config = dict(
    n_layer=18,
    norm_eps=1e-05,
    positions='rope',
    rope_base=10000.0,
    parallel_block=False,
    lr_mult_qkv=0.4,
    beta2=0.95,
    grad_clip=1.0,
    decay_shape='linear',
)
Each number is 500 + 40 x the weight over its row's rms, rounded and kept within 0 to 999. Layers, rows and columns count from 0. Numbers have three digits each. The size before them is the row's rms in percent of the matrix's.

# q: layer 8 attention query, 256x256, rms 0.0562, rows 18-22,50-54,82-86,113-118,145-150,177-182,209-214,241-245, columns 0-127
# k: layer 8 attention key, 32x256, rms 0.0508, rows 17-21, columns 0-127
q113 102:530509536498484484504446495517574493449493491539468494541579516460539516530469428514537486538480523479466523457463506470530476464497553488526483524476475529425482480421469506467510468542595541460519401514517499495498536501471513446581489445566468539472534538501416459496444453448541513504510510533494526436459432474556516514490543500481551486487521489534537488510490492528460547431528
q145 093:472535499429522531451526482563518508466473483499542452528567514515509509513577433527438460489458546476564573461477499514523468434469505480609484512584510513491442494517458577519559494500511525496482507548446509515440456493465511507451565555477488492519491495475444503512504514528474518520463501495528502470508427475477589505441498493493513452546563439557476465498493505492459531487467
q177 096:468477522516542444486475458534532483533439513503475467580514572474474548514564541574416479501447496531444475507400491507471515517410517473470456535515502517529448472507528421525449515409539485492430540582527517529483459600498549432449513479473537494499508554454460463499502536514463527567423478509481489489481472469460462494468480476546506473349495501470547530414515553472449496511478
q209 078:463451447548464553516474464547543528519478487456508442493512467511503556495571436504425454491468572499501450539509546514517584452458566451496429442593508533507501471504453507535448510492516499434459522521534535539544482486492559487424580487518525545503467514508460529489519484462472561473538461511533517485511446542508540585483571418433475499470465395498521474498503495429468493534526
q241 091:518537422489545530461442499516541478472465540494503457426561490492490501463575465554454475450485487478517554468524474482524527462430520519580465442531517536471386436458435487496523497467525411428492436518478516453496412566485527525509590509552537576483525473517475446507512541469443600552409494485526438483489483467528487489443606533542458511507497479476453485521523430558528508457536
k17 080:491574519560512592482501531473474467485469485458560485448562476477491571550469515452532508534509509487494490554543561577547494530504548518515537380489476535556475476484521499589448485568526482516485449496524497429485517564524505513502466535522521543468448523521541459486445529540410491453529539544501521459454487482495542499565471542472483524461555505496456416524479468502578559512499
q18 062:479471601479503581448496504493467574579480485486488516429471494518552539425465524477438501562442492534411433568427480444483496500518487502461500545537564484546467452499491554440515572507508496503540494526511463530532511549499544475455465518499499509535459513574474414504542476465589539469494489539460503492481430452526503493528463509515517489482435501545514491464452552502539553496530
q50 081:501555528434616517477554453537544530527482503546530501498507496466504440522502512494468563473410488551475520491521512441502460534552513485535566400554536499431515517542498528537460540529508463493512487443464468561523495534617509555492529482456518464518515560511504575407477489482471527434532454492475511500519523564431467448527540489432507515465460510531485499538493536451541479501491
q82 109:572466512437557537468526488496514487437506525465478517491454555523517462463568433409498527530538538483462520488561509565494542526478451575492418456471451529476510515490532462562425483504467458517496442409498494480522544466513488587515450513500452470508462483491514473483511507469420497435549458535502462544467512476521483554483431464511504572493486489565493517488492572479466410507482
q114 106:526561496482550554515437506495535506454542493473435463492507479527574477516516538438469479527557559523529461491480533503491496536562506504546555512449489527497476545481527507482448503581497423525511452440461402498474493482538476547452410470461528486471487566514550505492465453452453548513491452498437498491497510494471535525510515516485522484489478498582523483536522478461479534562572
q146 104:555525511481498557485487489439461539500547433424465538489505479556457424448436505396533565475525530555479455435522543578502543530476541526501491515460467534464556468538502545482385508505555478480493558456516511439459524522539459510502421469493474526517495499489500529483457465481383525484532480511490445531483482430536456569536473532483503476463500517519515524506484544450494415535537
q178 093:511551518477566572526487481429557572530503508459550537528522526529468416460445435529487541521488481517567524463512545522591527452501551534523500445539443539460543507491494509511499555477507459441500475485463421508517536584554533494555525467486456508553466533517510409498486474488443558451472409489485472515478498443476519516478531492461496529584463542542490453489537536512444441519550
q210 085:604461438540461421468535513502479511436536484578463555466520490489477446477471554435453480453528569448536493487542482484490515449497541437491474579539512550444534512522491524507559491516488423521509514539443433441550473479555495524568524549511457498592482450497549477564451561468457440474524497524421459501497524474525534503479506569465522513497501485564495489485497513499437486521439
q242 106:541518502418530596493465455459492520531505485511534471491506523512504442512454514430524493528476555482480482578430532488512460542525540507486574502491471504479547503557482515515428461461493457566513537462487489532489531534541585478471458563499458482546413490453482486494504451527560461494550491520494518462444482462499472526483479504459485569510518441566480540497493603529548539516430
k18 093:505505462518426588576497417428491534522508491462530470469496494505486508491463544539498559554512469552485456558513484440525458517524543477504479462537482460536431454521488497410514587556503559443545512431546482518534478488517517449535410455495530540498465453519483472548558528521446609517486487458437474522528493414536446482529521530512457602462500502524475504574517521510511514520465
q19 055:513582465464465516470523488469505476499494542435514432423527525471521542528472472456453480564553474498398436461488478539522521530546484540419528495521624475489543494492491561427510532537474428528575488533487504492474515488504526496509500440442471464571361450514538489469469480492453458537496600533507514521492477445511474506578414522562530542483478499522536404519470521544552455519467
q51 081:509563480481543518534435469483373485539502481507490465539506440491471528500474510451439465525484458462447482475468491425497549472526533513552543472574459447474500430550431541529533491500547444521514501534437452408514478480520442524556489513531435533541490522564499482469521472425464477485495513500520444520511557491457495498506463455492502553461496486492535475488527470570492543449525
q83 113:504503491531499508521471416472545516518466467476531568460563465506531478499544468453504454411558522477529551542492534448479502480527571454560407420517513516509579488544459527526485508479488512538481449472519520534516522407480484452532541526515510554496521476480487521552530539497426563538381509500434526503486565510541499537452515490427499553485529468496509480508505520515515448511469
q115 105:501480464444533550525481465539509502493527547509497516420609436491508495502545484499481551458480513472564498473454559536482465513472487545490443481501470564416441530506516560589539535493505511471499503529462544505491504498562483429491541530513487547542546555490470506563495552434437558524518495526481457507546463536522530551545477530500477498472508459523630500526443519369520540508529
q147 091:500534502497510503550431496438515470508490566479545452492546432493487420497520536485484497462552489466485524524475472468470499448516593519501473434486535528476516529512455493554497530530452447536523455525477528517447553478485510406520512440488516527488422525500471479553470523583424579557478537509462473503495563475505543548505503445546471487522512469509546471467543538481495481484519
q179 095:550477480555463479538516486477582498464531482509475506444530463504553434488493534466409486479526552517450460509469546481627496512480569546489456454531507528504466510536513521493477536533522403543521499468504466487488514431492524492554516478470434452559533473488519494444545458438466494475474498511519483541562447512505505471504535528447464469463498464552558446612465535411568399483469
q211 074:566474467511463456484459507491438481519528506461463521533594521566474417505443476440426518444569479468446541542485501462526553401554550382493491503454501533522547462556512514530472531527434501561519534489507496437516465575526478502520516510524472484499547460562506527538490517398527558562430529536516453500539568517412523475490510504503451455516494544598596498545518555473543451501520
q243 119:454530465463509560484487481448516546467530447499544519436547473526505420470532474506469475510537542451563547538479491475499395536526503507503497483555467489483584491522491534491487453486512450537492431525481504509575522529508497505521530516476449544496431515478431484520487529494486535518431480509541458494483562487538496586457522489479430526451500477498531393396524629504520491499495
k19 092:470489542558513458511497453523486513481500408501457522433445536508513509502439518514524519595511463665510466531555496483562513525485484492467584521506471514499495548519547534495472515540555457494549631483527484502521463539472470439494476498553468496567533467512414478523516468423501499505473441498558595545518490534540485541517520503455557493465486409603474456562456472468490506498469
q20 066:536507555490518555471552473530502502529495507465540513442511494467437490504495465543437491513496502511460488504475426490530557465549459514489536538450518474493490504533518544478490554503488447403533487444452560504476467448502495530473451464517431531543411508586577476457465590457515451505568461540545559486608483440524419526521502564534493557517494466530443510504526475477484454544512
q52 096:513473509432473439521493501518543494451496443511574512477482503455472482484522500522504543480472553476527455460507547448562489520455418477557485556488437502549494455515537501518590473498510543436549439480458470514529512498456504517559494431505492621458539585508505553495428500566500501512464483455536512515527512435468518458432548476497474511518502456440546460428494490462495489499476
q84 097:515519512522454522528456501430519499461514490482392494522506444539509498450522440492527534478442501547490557500454449509513525504514490443490498493498478566464469434514508359539496495465501480532497529493518470425498518448543423499579519535498518501533492526613521544573442532553531501532501474536522463446465484477508519501519498523393478487495432507509560484448483419429540510514464
q116 113:508542460497450518491518514568518529542518505494505498524569551486454439427480480528508542447477461556519545405559498548542501389542576453537486482486472470433554451447402453527497483571515443573540546486461529420482589494484548516495521471484533500526507478483412478530451523467419521475542504526531535549461458446502604550431618500423489504519482500547532467437463482490491506476565
q148 115:507474518465513550502472445518455459533519493472483512475546420541481501478548470391464521554503540546511510518553454526479454429471602454503484488422527512444540456492505487483491423486485536438500528513524471447537522504490546492567497457438470491518560469559506489540560528435430509502429484473559489527436472356534538498497531559450512550480497450465562505496463555494575529547525
q180 091:510510470496484408429492419511505548479448537479474489498556435499517457446442485445451485475492495525542500428513519475489473479517511406541444496485486504543403542516514525502564556493510471465497525495578419536470529536509472502597586495460492578544479558508514482508500475486468454548550471499493507478466465499532527540467464464513479518491431425512553493521542493539506502518528
q212 081:486441500606449472556578471501450547438496488518455497508499465489500542453471516494556411536536570491569564437538527472472501462531549401449458546444559555445505494533438466525504569500490527559491484494547479494531521538503490502571460452508478481459500480512506523467458571456466505502510498483416474472515551442465512512484462514449529534516513458544566460456507488449448541511502
q244 122:548436492461513539544453457551493504561513452452564454501509467547483458482486445471543516425552532563522517535484476457559496443433573531518566508522459514422492474481508538523483470445535504485515422463486451508504517524500428497536478441474471525516512461537435542570615547546466517481454523484503473406467519424551534569572580536452527537505532430444551490487531577536519471485454
k20 096:579531543474507571436557441532511461533491483477476494531513521508516530527566487505538522545473510516472505497474498521488562533507454540452530515519527512439482507516423539553462537488480503459545562486537468494450406503449461498454534482504531487592528485497507502468374493432526512415575441549505438536542463440546523563522483527441443507483419519540540501535424436521530487502514
q21 075:519524425473539552499498473473485572480480524440455497510539425557508449494518458450574470517496457604512501562503448494489435492556529514525595462520431544460462508457484485503493446460455531513440485519469492484524515475508549520489490487473533479573550494449477557511601447559489549458452441490537514536387569511568506463533447474486450478464491486486511577486463508461506549505517
q53 086:480451418504541473502505502508505542489522467515492508534552486583540514562448440514445492507452473481508501578483524507508542472492535466476456521519479507508472490454490516507449519498498509571488495453447488474551533518528534539518469517505470528489495473482514482545608488546506512502566485469478489520517532511566491532513527510434498459489565491522453549511523472530562561530521
q85 111:560469453557577501478496415544387575439522405507484530430507464439503460465435515463533509471477507550475546492511509456489494560501537472539524460470463473538481458530482498482481421513460460510475514508461505464577539558548501443460499493502520545560495449464475551548505491433418484527502448485511532514443509531506492553464466510500509501493487457459573431507489511520502591505523
q117 109:535545472515494493524484427427545500507480469569472535419522494534553550446480439419407481516421507447395593506462558456534507460492536595545430522493489489451466453529523492528437487511533502487538544539451472492570482508476529466518509506487505506498535521537505462534477495611493451511492526525428512472511517606510457501506507513448522518543516486531463528519493562487514446529514
q149 117:561512570481496514546522486428437564517509477554423472468486546536519547493402520525564569471433486525447455490479458451507528555487618542550512457455454532525565433550466512497463545484511439397507500495481556462577514528547461496473499447606512544596502460470528489477455536429453544489451518529535548422477526465536533550477441558479481481484535450536456500523481505556435464523530
q181 095:418440440562490352530552468510489475520521454523485550487520479528530494464523445529516482544465516509485512461471492438501502515465491417507521386453496642457503565528490496501496579515531517458528519530481505438498492496518485443524491502548572494494464471557526487450425518520461499554547506433516500510569531588486519517490542455510523483429568549538524462472491544484510569479456
q213 085:533537496451554455462502481505550507544507411527406546500578588547497492538507506548486518458469440537480487483480523435446501487431545543497600385526386493543555518496457525571464509479561552486495494490490534518481503507509444450523498489546473514481455519509479466544544502543463483480503547449521515514463495439506494533540541467516443591485447502476502470461477521537560524490547
q245 109:519508548486473464503526489445432534469509453518441482506530540522520461488415528547484520565533428486425526505517427490484456444545548511474520458515522472555499470541493545459461473509572546587501537467504513442561515566614490492441466545464509515457470395503508449493442471531473518555641532529509488502509556464425479468527469509476558487484498521507587463487483486483456527522480
k21 104:505468451455533486488539538496486459509494570489514521533518472464543469446533553505511413495515503461514499483532479460492524552500526595432429406518496518471432469533525492511471479511408492543429461556496441521507471482525454557506470541471538432473459522450447535515474517439513468501494523499483435497489566533425463499490505485449534458462518451541547495488487419534534387551451
q22 078:545516496494431491536477539538488450506502557539464521384545564522491478489470599492467421463530467466506485482502536533514483513479552458600385558491550497495503469500523490451504471513525503575560499537484496496457520514509444476506495521483556563490540505513475456494436463436484533510491513524475449472495492505430483448511495510458523540466532555531436406490505465491492493507490
q54 099:528479435513575450527505614478548536475481468526487481466447537526521513560424578459558438507490536551502475418462436552500467498528454518523537462492507490483498491557468562462461511517517486458521544494458523506525525475505467485456510477539461471568408459453566467463513439489504500500572522475450541464473548465506547452469446511533435463442479580540507451487578520462501486470470
q86 102:495537508440468419506438555475545496472503472504421417502536562461536547436477512540484443519486481482527494504517492500482495622564481493435484539594514565496542521533509413529421440443536524469501474456476515548513536504478534467539509575479558523489486577509480492463513504509544429447461459563429468476555458500555545442465509447532485475534468635542459529491452558490502500521516
q118 099:501471417555456553532582539524492523490515524559511463436548495502481512482469541550487466492419472483522492544518521536486447477457495411511519475470517479438509472444541530443489552498533467550510465600547532521550528460499458458458487518443533543550438490541528506453558457430493464469589539588556587447473484546543487494385478491470447413543451490464459459530449488504427456469451
q150 120:482567549462500464514478619446478511538475521484487478470564491501540572495499587484389538544462520502450531491524546420470466485488478556567477512503489493512562512544545537477471480453494464488521507505500532491568507549484496451459490491437493525491504513431507476469536423535473458497575528529424505512511461578520523465518428453523480485490435549571500499496486580482457519517466
q182 080:543528503503482533447486557488464463530510605452499414468500493572488456496475566548530421496528516484466526490476507536521484564525498506508476515547455493474447508520566440485476493475461509456455417449462534435544475518469544575420516377433386483526534513535513527462525483582455514500509548505515514514447465494545525457511443465533477486514472483495435524552497513533396496466518
q214 090:501594521532514521485491562445538456483492464460525472481451467472489411511508522515414537535525496490458510501523460538441463502516542607556438475498502480512515466533465513529471451517577458566488523534521552447535552580563525484472532544455573513502476531461474476488543500521399509534472575487511581439524545551551469481541461411506504435482543501491462520552480559478489534480459